config = dict(
    norm_place='pre',
    rope_theta=14100.0,
    lr_head=0.0081,
    warmup_steps=451,
    final_lr_fraction=0.05,
    batch_tokens=[8192, 16384, 32768, 65536],
)
Each number is 128 + 24 x the weight over its row's rms, rounded and kept within 0 to 255. Layers, rows and columns count from 0. Numbers have three digits each. The size before them is the row's rms in percent of the matrix's.

# layer 16 attention key, 128x128, rms 0.0269, rows 106-127, columns 0-63
082:141106131154146129142144142146147135102168150148146141134116147141108108138119112125171151127099151121160127129150128134151097130101147085153109174124093126124157086210144096129093107157174119
124:085130105116123131085113129126081146176082106102131118137159112125143157139094154109109116124133103159117108126103152114092160150127161156079101124149144133126127183085081163154111136133122125
104:087172115144110117097178152136106111130166137136153120098143141127101142117163123097128139161151174091103120144142162151130114093109102124178128114133127107175177061174107126125160123127135122
089:148159138139104116124143138142093132097131132130131093116097128120157133097146119114117104123154123093100143137085140150146129079147152143114141140110121100138114102116114151116131153123080079
114:091094124139133142059143158144127121082132132172112104123149137171108197117106119094155133130119161109129104160136072137135137129119155158122095140148109179137126123113084105120115143135136114
120:169180160121119111126173128129108122143090142125170099121117109125105149136151143112117155102144130094119142157078126134135082133082139099151182118113154124138115108152137135144116122153112100
106:135145120135129139151138174173134128110154163114146099148127111119098085144164109151119144122115150117140156110129175091168082138106124098147184140099118139115118119113182105109155116152151136
073:128125127122160158107116130112125166099128108105094165165141154094197126098147140103099125170136122102115095122132135171099116119172129165113129096127155100147133195114129125156151144117121102
085:135160106139125114099128153121077120108122136115125150127122131090186108106133145089125122147124077118115122143158142116120138121146110159139127108120106115135139189106086145176145173115117089
093:089119130129102115100132149081132123097153102100164110108128110118116160156103100110148116153130106108131151164162057140097116141133130120146149100129105141115122136125115130140102085113137111
092:083132113135115112087161122112078113127058138109121145130158086125131155120097128139142122147115149100157164134120094130131134138127094177133144074126120139136129123112086177138126128119122085
101:123147127169103115116131153144168149122168110132138111125184126129105166113136101104122122152152184088111122111123158094142143110131099102154123158137128129129153063178083158109137124111128074
110:113141052128143092154143128154116135140149145141150142125191167164120097131153106190105126139098144116140093113127147156172107117135116109156116155120146149141100110102119118109137094094137164
133:094110099134114143159107111112144136124159169079113152096154104131150085160126136176120100125104110148155136121155152088111111144122128122116131161124121132107102169064153095129161110139145130
083:134122129154079153170108152113157149199134112131120117139124125070152126161143155120093156151137122138154144131135168093135161111146132111148120109133136171136082132156148145144162110161154120
100:141143153153144102091117091129123116129103119140161074145112096113106165102109126114123125118174131138098144135100087116113153125151144123115108132124139122127158096155116184081084146103090098
099:122102136131080096110111176144165164123138136137116114144146121158095119105132096124149120129129168094108128143103144119112126108153114088162116184076108152136112100177137105138140144129132109
108:129154149121142122103134082080090151162097142101118126127119121111172146119087171142110123129114060122157141144101108176108158122131150151103136091146149118166104150067127131143137110156100105
086:114140084118103117131125132121119127106158145102145133095091114161111123093082123118187095118143130152122133138131127111113129205074134135109111140087122111132142116131127089149159143144155158
105:118174119107152139124145111106082132135105128090126169121134150090164108120132164151100098136131080117123125137157147146115114116148101152121141102127145096165126198053110146144163123124131139
085:106161113127165137090178152110148100103174130118107153133160158122153063142162123131147073162126118148123118146168116120101099108151096130120141100144133091125144144084116134170156100187129146
085:124156111148141151113128145129172113154163128069125133126134121142119163115126143137095125122144162109130177123112079121115125096146146114114082157130141144193132107156064113122104110157140144
# layer 16 attention query, 128x128, rms 0.0284, rows 107-127, columns 0-63
090:108107106113113109114154107130133110130138121142170106097104116169099133126104119122138144112087101160098088103092143144103139149090120115144135109124155123124138126145128107138107134143118153
163:104150129134118127122138098109141110153136113139129125098139143083151161106178147137080099162135110104075150152158105150148146107171084144139152100112108125117124115115138145083160108111120175
101:150141128094098120173109094137143117137098137121159136135157136125169182124107161158122099104150126118071127107133133150157156122138121152095098111078123124106108113127123162095125110129125129
106:121119139112151143093097120129109128136112159139104175133175151132145143135119119156098095104100115156127138170118137166145136129149131144097137123127127129128129155070114119145119115122122171
094:134099159151162147093129187132140158164098136130084104155129122112103141113143121109125150140114108124118144164103139132138125100123165115124163148150097156133115163161133139163088118133130159
085:138145150150104086118133137132118161120087127137146131171103130123106129106124092101152128079142168097151105096116162151129119112126119089123135128124121100136125085157128185169147124119109074
164:124130122134139184157119179156133162140124114124156125146148076151137123134089125110170153139171122155150094092158123112114125114105168115153098151125127128115133166148120095106099129161118138
077:167147121118133097115192093131119080118114121164141122117156146166119153116106134160130158126104108157123114138145130154114112121152158182138160106167115121099098127107123112132127123144135183
092:090101127148096084122125128096147131113143106102106114108147101134175186129091138122127105124138097142139123168133135151100123159154135129126136164127126160155104093092106149140138106126120103
092:122122155145114100120127121134141177177124125115093117172099144095095156144139150121103147155121098127129137200115110136161132120176149117086153140131141136118125117150149169126122132107111126
081:118161152130092128135111139124128168130139136118134116110145112092126177136142106061152133119152146087093092109123129120137165101145110094137123131108110127112114104139131125107152110136116085
139:102146089105085156153099118102118126149164129147127159112141158102153164127128144134120129122119133114122078107172142101113151089148069108127125117096115147097120149112144137152141144168131139
099:118175106086093149141160079083116100120154134111108108081145099161149081106148161116133103119090086118104102128102134151080115106136117138106136137129122134131121119072131117173119131143115146
090:126146148105135120130115134089136121107117148128116118143097128114133113119171094092125164132120150091106144130073116158113147154121165162136138097111131168171124138147166162143127147145162094
081:114129129169182119122113073101120145142126149117128117128151085088108158165140139087117144152115147094129150166098147087193108163099145109145126122128158167114093107148140160108118127106152110
092:087142133104068115135096164128105157138115131133115118131119145119150123120118108147143087071165153119113124114117158121115162101149114119109093155112101132160109130151109151151134120118137104
089:135140095109139139154119101098151056154170124101146107098121101170137106110136164201121132136117070148111112132113111159128117129116119162099128111157158109146143127102127133136106126154159182
097:089145119109117111115135123150110078106157094126128108097119120170107108134119153143128109165086126146127154101153132157130088121134138148132116171185098116134101080127108141169116145100157106
081:127110130138131113121144101115142095161108091147141132120116155157117124132114149186118140120079099158141142119138096153107101145138128137115165126127133123106100123113158124149103128146122179
088:144107093084118140157161122121154128110131088136162132104123151146168155110078118166104117101147073154107116116185098148078134122163105115134150127097118129096142121099142080123125091133096139
107:125114185132134153147111144092148156147135087095147127085093129090127153122126122112139143152109134114119171103104131129116078125140122090138156119113143138134144119161093115170126086159115099
# layer 16 attention value, 128x128, rms 0.0255, rows 96-127, columns 0-63
107:103162125144142128100145141072123079120138121088117127092122152141107090092115134142103104131101116121086175145119120153132110103138126164121107144151148085165166113091105121131145076141113162
085:148179120121101136108174121105123152139144154103131124112138112129087138112107122111130152168090127113138144107091163139102130119105133117158127089147158119163149128135155121148078082132161139
090:139101140146161125131130138164149121137116104131165113143137137187139144131073150144120094094186109155116138113123146117113115165093157103109154151117125151067090094150103125128109124121109120
143:111131116144152137071140135108133125098139150137123116088149144126145122111160130177120121140095122152102121153174103122140112116156108162146170136112109114159145125115111139144165101125122126
083:104112131134133151119117127112154132131109073136154115099099166120133185147055110134109129149143102151138101109168116104106144156123131155135121164128096154105118093138101152165099110102151107
083:111106161098163136131110145187103135127101110154145118159165094151111109100141131122110103120151104143161110140117114134148078149116135095134147156112109168120078100130120130119137162070114090
099:081150126139135079085102109056101109117143178144124149131140170075137125117145104143097180099113127156105104161122109078135160115128106120108134118102138134138095146151103145137151102130118133
122:098142108143127138132103125097137101145129163118110154112108153141172120117159122172102105127123147118110117161115135146132129093146116179101107119137142083137174132131117146139170156123143141
084:144118118072106156144171166110154110156138099105141135149109122141104143154147161125152132136146137107143124115156159083086110142112110126167136179154067152118155131116140125179093154141147135
098:097149111133114169134150153124158126115121142119120132113126124090149119109190123127134122136120135123093131119152132112129141089144125142137165154120100136166118115123088123129154126143127124
092:131156105127089148140130148132181102138129165115126148117106129127125104105146127117174112110154140132114103104120149124112141099130127145126132197115118094158110089118091107141154118162104111
099:163101134110103115165144096152133148126139130116120104166122125106130166125104131110152190113144162109129127132104178101088149168117183114121130138119115148096133143157133130151102120132137110
088:153100104141145111096116136148129118112136171119093129127106128162133092098138126161117059148098134133125136159134121182141125139163134184110123156110129072149113137106105122130164118086097157
128:103130119143138102085137116096124098125132125136151148097136190106158117144106132171085118098162127150119167140169122112146134111133093149126145112115103162120107115111090145132143136101135114
087:140163151132105114157111166138165134103123169099115119163120099158128129131108151131113101104111103158097123106126162138109105124059171133157145096158124153121114131131130106125098131107115126
088:117135117099110155134145158118115147118131157160076138120132129092131137156197126070124167173112162103141125093138136094106141086113098113178140149160109151149106147132109103127149147145149091
088:143134127150133120115080123113147132128127157176144160132088166140143146133128075156149095157147177134136090144124130114110151134135087143048123148116148079163146130139111136148187136130120148
084:112145127150148115124111139115116126107115110168164126087124120123160099116118109129116078116125110122117133148149093132169083126121106166108115124111151117122146136097129115097185145100111145
126:075148142137136139090142139144121112112104106114117132085146136126177146118123131145082097109154106123131133164148104159145142096138121157121173098126116145119101126099101124140153143101130129
090:153091130131080140168119144109136149162112122126130131151119124141076121144111119120169118144139129140123093093149112129144137192087133094136093106128130160145150121149109127122088148142146116
095:114140068137141130150167101143110108099139107134129110110138100155106149162087120113120124068143121106154185102172131144135077125134157135167122122152119133107126122132164103092103099120151127
083:095156132131112118126147151099167083158131120110118114166139115149127107133166117152135120165110102124108174141116142160088148064158123125142146088188129166141089151105124124130120078177154122
085:140125134127106103121109128119126094174129103120148121128160164130128113149096136122151151144167143112156090140102119101117108117117117088100139134103147120131110128157170143137114147166123140
093:108141140130162115120106124122120123127145121148137149132139179124152153157094119136095135164151125155174127124166111065086132117115117119125138123119084175099111111157105156129098107088152089
098:121146113135173114100155163109147096130127152105130109079126172177136082125088139193106089111117093155144138144179078153103114121124121124142137129122138156138151100114086129146092083130130146
093:119152142127131115121092142114077147136146132142148159117132146100162081144162120111113146138113117107173137127094113125121130114167119123132113123128136109149116157129144112115184117114110110
111:116177086109142115109144144106106095102172116129115167127152153146145101133128140120096108108147120105124129147134110172128095130134112144109136139146112100171103141095141109121165127135128121
088:136113143123116150126135176103113133151082135142159099110100153171121097114099125140112120132133123127143101117087139150136094129090123146122159163161169114131151104098152089186158155136138145
088:168125135135144127139120126173124149101134112160146123136128136141148153160066139107133134138162105154160067123139127126100115152113146126137125171109103119108092096160154119141106112094113099
085:131137123121117144169156107133126139154144098126151100170131120147099147157123119109135121173102107137116084148129150115109153160123157110164148079134095152130112094146143107136112142160146069
089:156169146169157141136127133130144117101095135171167149120136127151124074151124123104189111079135131119126136167098104170126086138104166109115107110151134143103170124148110124081111121155151137
085:136158153104153167123199154121112119125108134107058109126107134129131133151126151113105157148107123130144109119119131135092137133131150137171121096141081162147116123130095113138110132133115105
# layer 16 attention output (transposed), 128x128, rms 0.0771, rows 96-127, columns 0-63
087:141144116127155141134160132132120081096161106119150121107138141190129119121115125107171111145106090100133117152113124147164104148078152149131132151135166100151150087068069110121155142133148115
081:148158131106122141095134125126152121162126151099119081102126130097059090122173124116181131176073147087114115142094139152125142137093149137135121122170148125167138136120150118163104142094122144
076:085111101125135119136128135126126104121156121128121130083119137156187103120032165161085093090159088167136162151150112161104095133136125157145119130120137137122115097077113127108118114116113127
079:100128123138129152115083095098106139132156119153127134150150162146117107113116118107152149134118087186150139120149085094102094139106115130153120158117115106143086099137123130116126106196130112
077:100106103129140115116162164114119135123086119122116136096145160098175142126070118173096114141121065160118128178175111126070135170117133138121149148101133136131136110076113116156126131078122127
081:094096170129135114158124144130124134118167123161094161100134135116166115127085152106065106141152093182149139117118085156141095115154107090172156157119126126109085118115104133090113110133125122
088:102124131117091084143092106132093156107135108144117125122165140105176148124188123119110114143131125125097123073114156080127178125144119122119082126122136129134102181124107154111177120133156105
085:159127111113134144129139166124125119131096147139122154145090137137170138093090083123150097069157157093150134145101154140084141136098152106117121139116135094135182143161090118139164143113140110
083:135112109130124142139173156133154123144104113130129107133095136139100119135093145128107162139114145079147134179142113108067110143104151129109124139139108154124150132136174120137072115160120142
062:146124143155119145146152096126154143152131145120112104142105077139085130139154129148124154139108122191116132133107140117170119143129166127135165143154127143107120146166139124134070105172127167
063:147114106150131135151149093142151115159166142109119089139107102180107114118143129188139151136100137153115104156090141144149103137128167137107138145141153128109134122135159115118098127172115176
087:147142096111132136124154117119140114121106140133115129165134138123158160117156123142095159060145184113109137098110151081119168114131121137118132122132117096150128152128154156127087119117098151
073:198152149080144174129150121147137071101175132138139141119085125171135102113135108084166134113155133187126121139119120135106101124141109171118115158126121078110157115142107146118129142120128111
078:094118136125128118126113130122115147106135116140155100097144123162178164116077150154083068082194098149113165157155116080109127164123124136140130140102092133128108129134089155125104111112147112
078:141139148106132127116110110100103116113144133108098105151106091131082124130124154189041098139140089085125154099123165156115129129094140171129129105148100120132125166087109126169116151124133166
077:141126155125100133131121111145119159154131141122092130143122093090078142147198129121104167159095128132139127153107148100153134129152153110119136119156109154117118175172165126152115125138142133
082:143122129116116147151089125145129134138099148137142139116098138134171142097102096123143128103127143126129114128130157128082150122125109117082074161096151103123121128135116153147168156125142055
076:122149171125162162132116157143080117104111123140147133144126111146123138093116126095135119144135099144158099106168127133161106125099100125130115145109139097107133057107077099105181130110106082
089:095144146117120131092140162136113150126105126109133106128182090134174152127084124121092082092164113158150143122145126130165095124139102129131132107155089117128121145084052151103104115085114154
070:158107123129135110174125148117156131109134106136149140143109152117158095114170170130133117118104089116070143117179084166076152124131110121153133127059098164117173132150141113152124122132156126
088:131112126094138119116198095151124126092127131146117145119154099171089168146142152131168119102145118115150169152137139140162122161113148150167136098141079148101120083131166105111115121099132127
086:094161118131101108100125101123146119117150141121110112138129110120092109131108146180112131170094113102108130132120159161134113131116146124123116129182134155149110139087112103148102113170177142
091:084136104135109091101093135139112139168163122112156104125139168111154109127114153138146141136124132093130084158101133143150114082143126129104124143142161149144105138074132119124127146163099123
071:114127114112140110127164139112109159129121132144108149096147140082181153123071162150094095134143066139132142132146125098078141129177113139140141137110092155132114159105124149158128120093124122
081:119137105105161134113166143124152101100166117109136090072119128190141105098057129158152110109123062169126134170148095131068113155097147163175114165111126133127168128104103102132087124153160167
075:138151169138138126136094134110093131158166145153123149163131144079124117144156124083139102169131170118164104120103136127143131134157096074148114145129155112143109141098166115107186119128125090
080:128145127119145111126131090139067113090140085143098134147154117166097138149130149073121122119138122098162112137090138150113085160090111142115103120153089114161108101098144108100129147158121077
083:113102153125167142124111139133118135138129114120144093105105152138131069116083101113108121122109118136148104151102099139114106152057111086155127166128170087144145103092091083160129152143125110
075:109129111106158133113145105134103122120146117108102126101150155107167122143084137164084139159127077149142110126144111139082096142115128149122162156124136117138086139068173120120135156102082149
091:065123126158128104085119104074091132145129148121109117135134161075116104123119150143108131181106100119125139137104131176068094169107156111147171148136150143132088129087115112148107090147127117
087:140150126161160149157120122166126094086154122133141168147126100180161117105120139128165092068160117117132132067137141157148129125129173107143130133114109139096117119142090117082142125155128124
088:148141126136142152115182142129116136120143132103088139104118129110120116158148113128096145121095093154118141143125153105102104133153176145139152118161099149113133192114131121154103111127131173
# layer 16 MLP up, 768x128, rms 0.0722, rows 0-53, columns 0-63
105:108156125122114131132142153153155175148103124136140136112115128120090132141118141110162129171123090134110120135129153153077119122123120081096100100176122098111115144114110120113083125167122163
092:118154149109135138141111122151144143112112108172116087129167147131133121168148177152117113109097116112171105126116131163073159130094116141150134049134112122130098120156127150100115113146145128
078:116124150130120119087144138133108135147103123139159140118124078125144088121131135093159113165109103137091168082126106140112150155126155114126162110125174150124157117155104152155093111112103129
098:102120159127119108144118115135142148167064111118164106123119136127087135161093135138140150150099098146109167123128122091086142110107117092116128125130134113116162148145102173133154092151150148
093:126125109134075130161110117158145116117100162174134099119099080163142146150098115151112106144071137156078135098127136110110129196106158105105129132136119116113091111114148146158126112132093121
081:100113118137116105092148149146131149144125120127103114147098095108104114114111114133114134084110136138109120104142165130147153144146167099150132149173104123119105145126101127145136087114078096
110:145113185102128101105092137181080132085124161175169099159141121135071096152093136134148105120134107135124133115143115129124179130090120128151087132155098098104119135161186123122096170157116142
104:099121085102113140134078132125123114160140143141139116119163095154119118119078165165166105147142087132130097128135095116060116114126180149105119129167160109093145115090127127118057101137157133
098:122097124117154132113129119128134133119110124098157139122145138122157130125129193096143108185123109136155146133093130133073162138114130110139093141102113104081095123123125092118125148131175156
090:093150080141131118156123112113126148149119106096125122127189157138104105168151146150173131143158125149141145124126159157113150123117148150109101094132166148133084149112113117128126107168147164
097:110119155115115132120084151122078111090063101161146115116089166153133133135100112104132126152153134156182131133159121107111168114113146105119134110149152113129174136122147123094109119134118135
107:118135148124176119108095141137118120091121092144127098124152132163144122142113131107128139119120099128170100087133109111119149115131141135125080119123097112126125134157114108139086172165126097
093:131156146098115153152088081102114145152107137143116110146126099125160153133143134151125124162123130116166121086145110104120128132088141136115113151109119124108114147104130092115080123072167096
093:125082167089083123120133146096104136130068108133096107128152123127084148133132106098113170128123100135115088130145101083144178144122117118137108108099130158120113135160141122141125130120179134
101:181121097122145125138117124137092115185133093156167094114108148102096166159106153093104140134117151155143132134158114120095127162121164156094127149162104135102107145133152127141105113155120124
077:107173158121159107155122157094098122087120155159144129136153136133147160145074125090117134144130108137126133120137117131103120115093139087166086146096079165126143131193147089125149100125083144
094:151129170124132105178107114126145129183118130115133129160117088120125126130129128155148158138131127143158108105148162146135098165088152069138101124100154154133123173129127099105099117114124108
103:096134163165134131142103127098136109127093077136170097159106116126082148138073101138147096144106106120106128112158129115116141114133128118134105151153143143135079129119094105126118103162154072
128:126156129138121101139065137160143116117105124130141117146138107129131131128090135129121119132106072137098109101151143133139139175102144150136113093166194129140164161132113152111090164168159137
106:109114147121097139111121158129062141135112154180128138160103125120099189138060108125144168082151089117120103105120105095111103095120139129129100153136133130133152127135108157161055115117146133
108:078105117130151139090139093146102138123124091098102109143127082130106097141110144110151118130113108152145087099069121128150102117112116145124126145155100116125153172112111136127129110171166127
092:065124119105136116166131121117111158116098115126122131138151142131139132131120160105116152145113134151128110119134122105146105164121178156131085111130120152085148154161140140138121082163171144
089:118153100106138114119115106158106165142073083139159118134138098132154089197134102169168127098112109105138111126079128136111126112127101120165125172093141128108115181115103126132079120137122111
104:142106092122175171108110137151133136109102122168170144139118126143121159135139125142171125119134126166150130148072139133099113149139130113124102123123156118139098131150172125133095170137098101
108:168077140145128132092088110149108166158146103139141103182137132113116147132123158143132131097137091142118061122102125163091157153105125131131111122133114141158138138143094115127158092185151126
084:122161127102122148114109159157126113135129130132145120121151086132154133148110163095170122112080107112131127107117163109114171129130133151122131119161111137137149179149123170154111149106154067
104:140160113069123141102081119108121137144164077135132084164110111175112119144116151170134138174130145137130132119147123105103174102101108119123142101094118172108102134125113125136096150109132104
107:111124130137163153121153114135102132098130084142121093148159090127121137116079145104139146145124105141153153107139134117097167174114129111138087134156166111147126106115165139129122161111149102
109:101134117138131111128106110142127143157122111139173141118131166123121132145123146133159109134151110140109140126131145148129134139121137112079117156132160116106086123164120161166100131123111132
109:134132111100090115115098107145165140095156118116167159154143121158105194129126103130113150140147114144131094086107131117121104111130118105138131116154121137120116154157100124086099120150108123
099:095094103125144126150096094131143109171149115136157137119116148149180146130120113138142137141087122143098115150103123137126134153093122097091161098166086118126140130139089133077116154127132132
088:121159102098134100144113106164103158116153125129126146131119132140140110112074106105130146129137118145181099107064096134116112154090172135130176161123158098135113110118177108121113148169097118
091:056153138129104122105136111095151188146148101133134100128136109132105105137130137155141122147128110132125106123144141144136139145108139099171124108128145151152138193122121109091092110136150145
107:096106116101088088131111132100124094153118082142166100159159124159093134127108130143117112085126137120141118112107131106135142171080136107115091147154099124140112134121154126130139104148196117
102:147092087117103136118148117144124131186125071112129092151141097138093160184129133115143134114091111122116129112124133098087167134104106135100105097124156116140146160131126141109114103111166162
100:094136104114172149146116132185090128132125148090111104141129106123090147186089117184139128137127099174108145132110119126096128131137145129120099130142134091126146125154139089119099144160142077
106:120165147115115173152138133124114153132128103094130119135097134157102167143075129102155176141123128128167126111148120146110142152134163081129145118146123172097158198140167110116108122161109097
097:077106142149119101121049132168103183146144129151100108160140162158150136120148159104144158122073114127147170111121123084108095147115148133165094108111128171148098121154110117139079161123163123
095:114115074090119118118105121128109107146102151146124106150144131188119133154123143126118120099101102146133079114142109145140136121092126164122142163180078091107130130116114139144141098173126124
085:138149136100164132115141152123102115104094145168116151150190127089152144130095172128113093105088109131127157071145161143117130130143160135124092125133101101127140161125112147129121111133133126
088:150087165096125126160098134144141190148133164107148148115124106131113138146134151123109145146149150166140149078110145131121169153123105098149111093135112132117115161165132129113103180101127132
109:148159093101134136134141155089130168154090096136152128177164068106126144140114175141137083152125118163085142119144129130094112146128125118089133137120137150109095145142137147077109138141140132
105:122082139118104136125145097128178195135147122135131082138167155168147156152106101150114121134106123123157122064152137146086111112134126104107109165144086143126109154106116186104133106118134114
114:117115083130134105160132111112088150161129126121170110142176138158157126129104179122117109119142121120129108140113127123099140138125146118142143156124121136117115163118083151093114165153105111
082:147106097128110128123142142134144141142120157107108099136079090146101138087111087096124123096101102153117114054124154147147105146122154128118106155124158127057156114171123142092097125110085146
112:101091106104107119143092152141121178124113067116131121131127139161145167188132129113171112139126096150099121125124158125117145115085117129120150094113146092109108156144135131129139148171165116
099:106108127101136092126112113135113107132133141128170109182095143112166169190133124152168109121129118170098112106107150137125100133123140160114117140128169145161104143141144105119069115112132116
089:131124129136119133132118116120105136110131128170141127141145115113088124162126131105180202162143122128141127110114097147141129127091130089083127135136148141109122114153196114137090125159142163
102:131127131130116132096090140130122175171110085176130127153154172186115123191120122116123136146108120158119096134144101140100181157134125137159134130165133120132102101161101145143137113145146116
109:144163139116144123117107112165135102123083121165156125157168134108133159160110155129185119103108123119108141081158139117072154129086132151119123111172138139141113161176148158102122102153149151
097:139106158099122111110077107141090125123102151153116093159117137106074086120137125184126161161121121164153123106132119138152131130108135111133100083139105121113159152166187172140095135120175161
098:077147116126109133138154145139085134114123137106172079147138127126090118144131118128156127132126131116145139112094175053136178152088146122169132149152142152150172177124167111129118118155128102
095:102140145118138092132132116145143168119148106116145119108130132109118140146125161090182148092129089108141146105101122128123152121113118093126134085168158179148124130151118116126112152195128094
107:130089107137119119118117149110121118120138082152119064135155162162121105135078142101140113152142106129165113120133123100111149142125146143089061150149179148129107134144144145134099149151173157
# layer 16 MLP down (transposed), 768x128, rms 0.0703, rows 0-52, columns 0-63
102:129124069130084130120116082136156131125126088154148118201127079127132130123121161092124166167177094086138140145121175115134112152115079181094132149106168130151153125112149136122104087116139134
094:115164121138137112128145139129061136137157141125129068134139130122132115123144116135121108116125137140120104142142118130126130135120142101166090055130153144159081150134123081128161139111102118
082:073138125149131122122123105112055121181158147159158189134128141131083133127130155152120145134157154137099111116100080147168155130154132135130112131115123148111117120151161068104155149123122137
098:154139121154132140118159107137090111154111144096147135179163126108085118113092112163126108162130148075094120177119139134170084177119115132113130127132135105098100149106129170120133120107137115
093:092116152129117144128130124113100181111129159166143131104127111122130180167118182106113128101141115118091135145094143128120174079156132124128138123130144127125129129121105100157177142129162123
087:149133129102181160138162139121139133110105160141096137167136139124145105133132123167155127102125164116145117101146128109158103144133144127110112152144109146165125098098157096145145087173093064
117:088153104128119187177142133130142147160114152133109141161111106162147137104135110146112101155129109101131113177159124105088126101132135129142106145095124141099166170143126128152117121119143119
104:087128137150113134139121119110162116104117149124089158065126107143108126148134174116149134104096150155116135103133136162132116104148136124138157124138132131113104143153064123107195158133103117
098:156157125120106165113139137174146111131140151138104147118102106110115103136155096176114165100137123150153147142116157092109143087128154132085125119136176106146160121114155179107094079112130141
090:147125148141157128096164074134143141125123161162130140116152198118115140080134152150126162123106082151140109091143122132155079152142084138119149140087075103103117114109121126086131145135169101
101:137133116099138090113141144096102126078153177108121125113140145133100104061099157116134139123137196083087164094140139097131123115114131113114142094154125143172132153107146155118112148128137129
104:078129126163153117125124115109125093115126103091126130125109136146154175083157135144142138134117149113121135092165107106149139069111095133123144153135105138137094151147076126120103156137153117
092:136178123164095129159111177138105141143142138098099132103131120099116127105119091141161110111115122125146122158135133097108142112106149141132168130142112149121115188134135153152098127131150158
093:128140126121141173128116106079116119103156132141105171096162129102105115122106095151120162121118150165134186157146145125130116159133121110092119156083116157107091108129107121156147155094139125
101:160133135137116114137142089172121106133130115107088148115114151140131132141125115104104152101097121151142109114170149172083145157142107129097130169107163145114086130095150113157145122140157116
080:129107116126106116126129123137128161158142098121141147102133103111158119155152139108125111129156099138148133180112163129104151100110082127100127127128158133170117173125110167164102142104155120
099:140133137125136153150111104123144160112082172118135165160093106132099081130146087102119145085131142083140117112126099098162089129100122137111128170146091130144121114112153145135128135126089128
101:117153115111090082128146147114158143132144188086103125105132098162124138094166172132119109122163150094118123139149144149149131089147125152132127134114139124106172174122068133115098144134150133
119:178151120121141145112169113129100157136145126082104126114095152117134141089142137144150131157177121141056155132105088146128109102121122097179148100100135088112146103094104100126152090086112126
106:138149135097146133073102167149091169105104118131119107127126118111083123139148139153146169107094159120098109120144132161125119119106095124104179140084134083148128117103108113157148121157122167
110:145111105130138111144087126118113106093153132165110126147123129099117162115102127144108118130104120150133118122089117132128095165148118177043127123131100118138133135104081119090112131122106145
091:128150117110130113101126111079140097169122162106130150084112152132173127126142084121121124138103131163144106075133139144135159106113109114145125129132134089115120150081132164120154126118103153
091:099168107124142104137122101111131104141103105120147119094136133136115138118159183178111167117147165134160129156142135124126126148147155131131110093096168137122082142129153112105149120130125109
105:120068122120118144158102110131103117113134128147137090120081122106104137137119156139110123138126134143136136119114166155122119103119105121098123136111094133158140138126153102123123115181122157
109:166141122119110137113122160136100158145151134148104156168065157181110128102157140148136106142186105121120116129059084133138119132106117162112174087139134163139149157136129139092131102149143145
090:095085103113151094123170106098121119098097140133077130122134134129145113136110169135103109119116109140109141168105095118119126107144148138120081105162119163095126143132166139120112101197133180
101:145119094149135132119107128077164122135153093135123110120127157143153153111110154090116112111157115144165132115100137127180169133111154135099151091131084141123115133109206136160150112109158139
108:092149138108120143155140125104175102105146147102124169126111124131120187164112114146131113114166098114132119111113157104219113117122137098115113118150086133160132133120085108124116130161085127
109:106094173125140124135094153141107121072124124131130085091118142179128153156154126106070118133089137110095139117095157132127108130141133118139115157142126099124144134143114085132142142099115131
108:148098150132104108135138111165115136125158153145132181147170148120178143127196118124134128107145103159122123121144101123118120122119146134145166134156112088136130131113083097181130138119116126
098:138108125097151126147135103110084168133084144149130121119071082114085115105088092122098138143160118127150134125115123141067136104092078120125136115141102167121115160108101152134157160132150112
088:115076132139155118134143092142123109141148118157151103154165147111139133151074116157113114101151138139110085118175148127140137111119073114141132139162135110135068171109115140075112185146131120
095:136142132106112143110156115108103144136120161117093121118136141118121140175131171092115116125121159148085125162124137163142112144116156115122139113105082143134057125127142127095111109137095182
108:123120153087125113157102152150075119146125123148126164076158146153170110098065130107107115109136115162151106108140122149149171147112139109130129077106127122142134175111133105118105118092115130
103:134096120136070145125157086141186153146127128123117109114120085095120120152186114123152062092120139142141152098131096132128133106094142135124115149112133125079175141092121137100104120130143091
099:147144115082160122135141112159148129150159125143142136140138117118124106137111094126152118114126136129136145105165104123134095135103076106103157101133106105162129108132088135148123130125129091
105:157112121110100080149122111118147108121126125151083114164094065081104127150131169103116137129115079098082156152122102151113129111128117127144148141134146145131123097162136122176092112077100130
097:136129162126116130111156091133124129143101075141091124118128121116103114086129146140128122117143134148102111101119108151137140149126088105131140112115123098160109131085162085086174109139092117
094:108129129130116095129126156106121178117175132119106093101118100082128138133131114113179118167129064087140090169125157133110156100113133126150144157143141104106102088150106107129079125139095109
089:127112112134148115120132109116158109134138157119141100122083107137087090138156112147155174125104085146131097146134105121142110174122122144148141153135148153118121130129143106119143152157145155
088:173119145132079090144127126126157145157123137139127094151109101103159119095122108130135148141126126086129109187103104105136158135107165128111081103128128167123107150116110119163120173155155147
107:135114117087146140103151123132134155178113116117083124127141129133131108152146107152122183176119169154125165107117101133126131116155129141143153140103131083105154112096105101091119127103110114
102:125109128164123160130145132118127133122168117149170112064054111104094122105156112145065143110101125107066105110183147091114138122110155145151130103114137116128092105100132107140118126140113099
113:127112137139141159099070107120129119118160162145171159124083153141168140136100123121121125135116118086133112116141179100093140132149111153117137128177114106152110153087150108127140095169140170
085:108130130106123152165129117123114206126132090158153104141197164086139125169144160130104136116142102069141109139131101060090117118102064146175120107110121109132117132106129156126109136148148148
108:145147085104096126132126123124140114104146110136144114078130153122153143144132105126165142142136139145103136176097156209122083078168134124137166101138144135144130155114142188142156102129158096
104:136158153113113108116150130132133127177116144105139139084112152142110127136156167094111122120111162125122177142159114147138160073122098106144167135136128164120114168131091108115073114113126148
089:131114139132143107175115139151135109133079117159128080147127126119137146147118132147143118134131114101158167103137142128127155100118160132133071117149102090126120085137178116147099100136084124
099:101124165096156172141144129120168146127128142109133132150152147171111146117142146164084077113123149138119124147141145144089098101138117150118108077121144131115134148124145106128155144116124114
105:163166145115134135193151095107116167150176175114122153158126161152116137148131161101119144083136155130099154096115114112138144126111104114104135087140099130126137140116122093133073124113078133
097:104127103129109135128133129116122141117139150144125101091105150167138163124137166133095112126124205118135190134093105148167144120102096166117129094114113180146165154129152109122144141156103097
100:102116141145132133160091126115117129081176140109175131151137155173146146125126141123131140126167169104152118123100160147152143088115122107094135103138159106164144095141126132087156148148153064
098:125138127132138153110103126162150129135168098096173150129115110135156163110112161142116136118148136094141136152163167152154117100165142095100129110169113128133152179129094125161108108135124125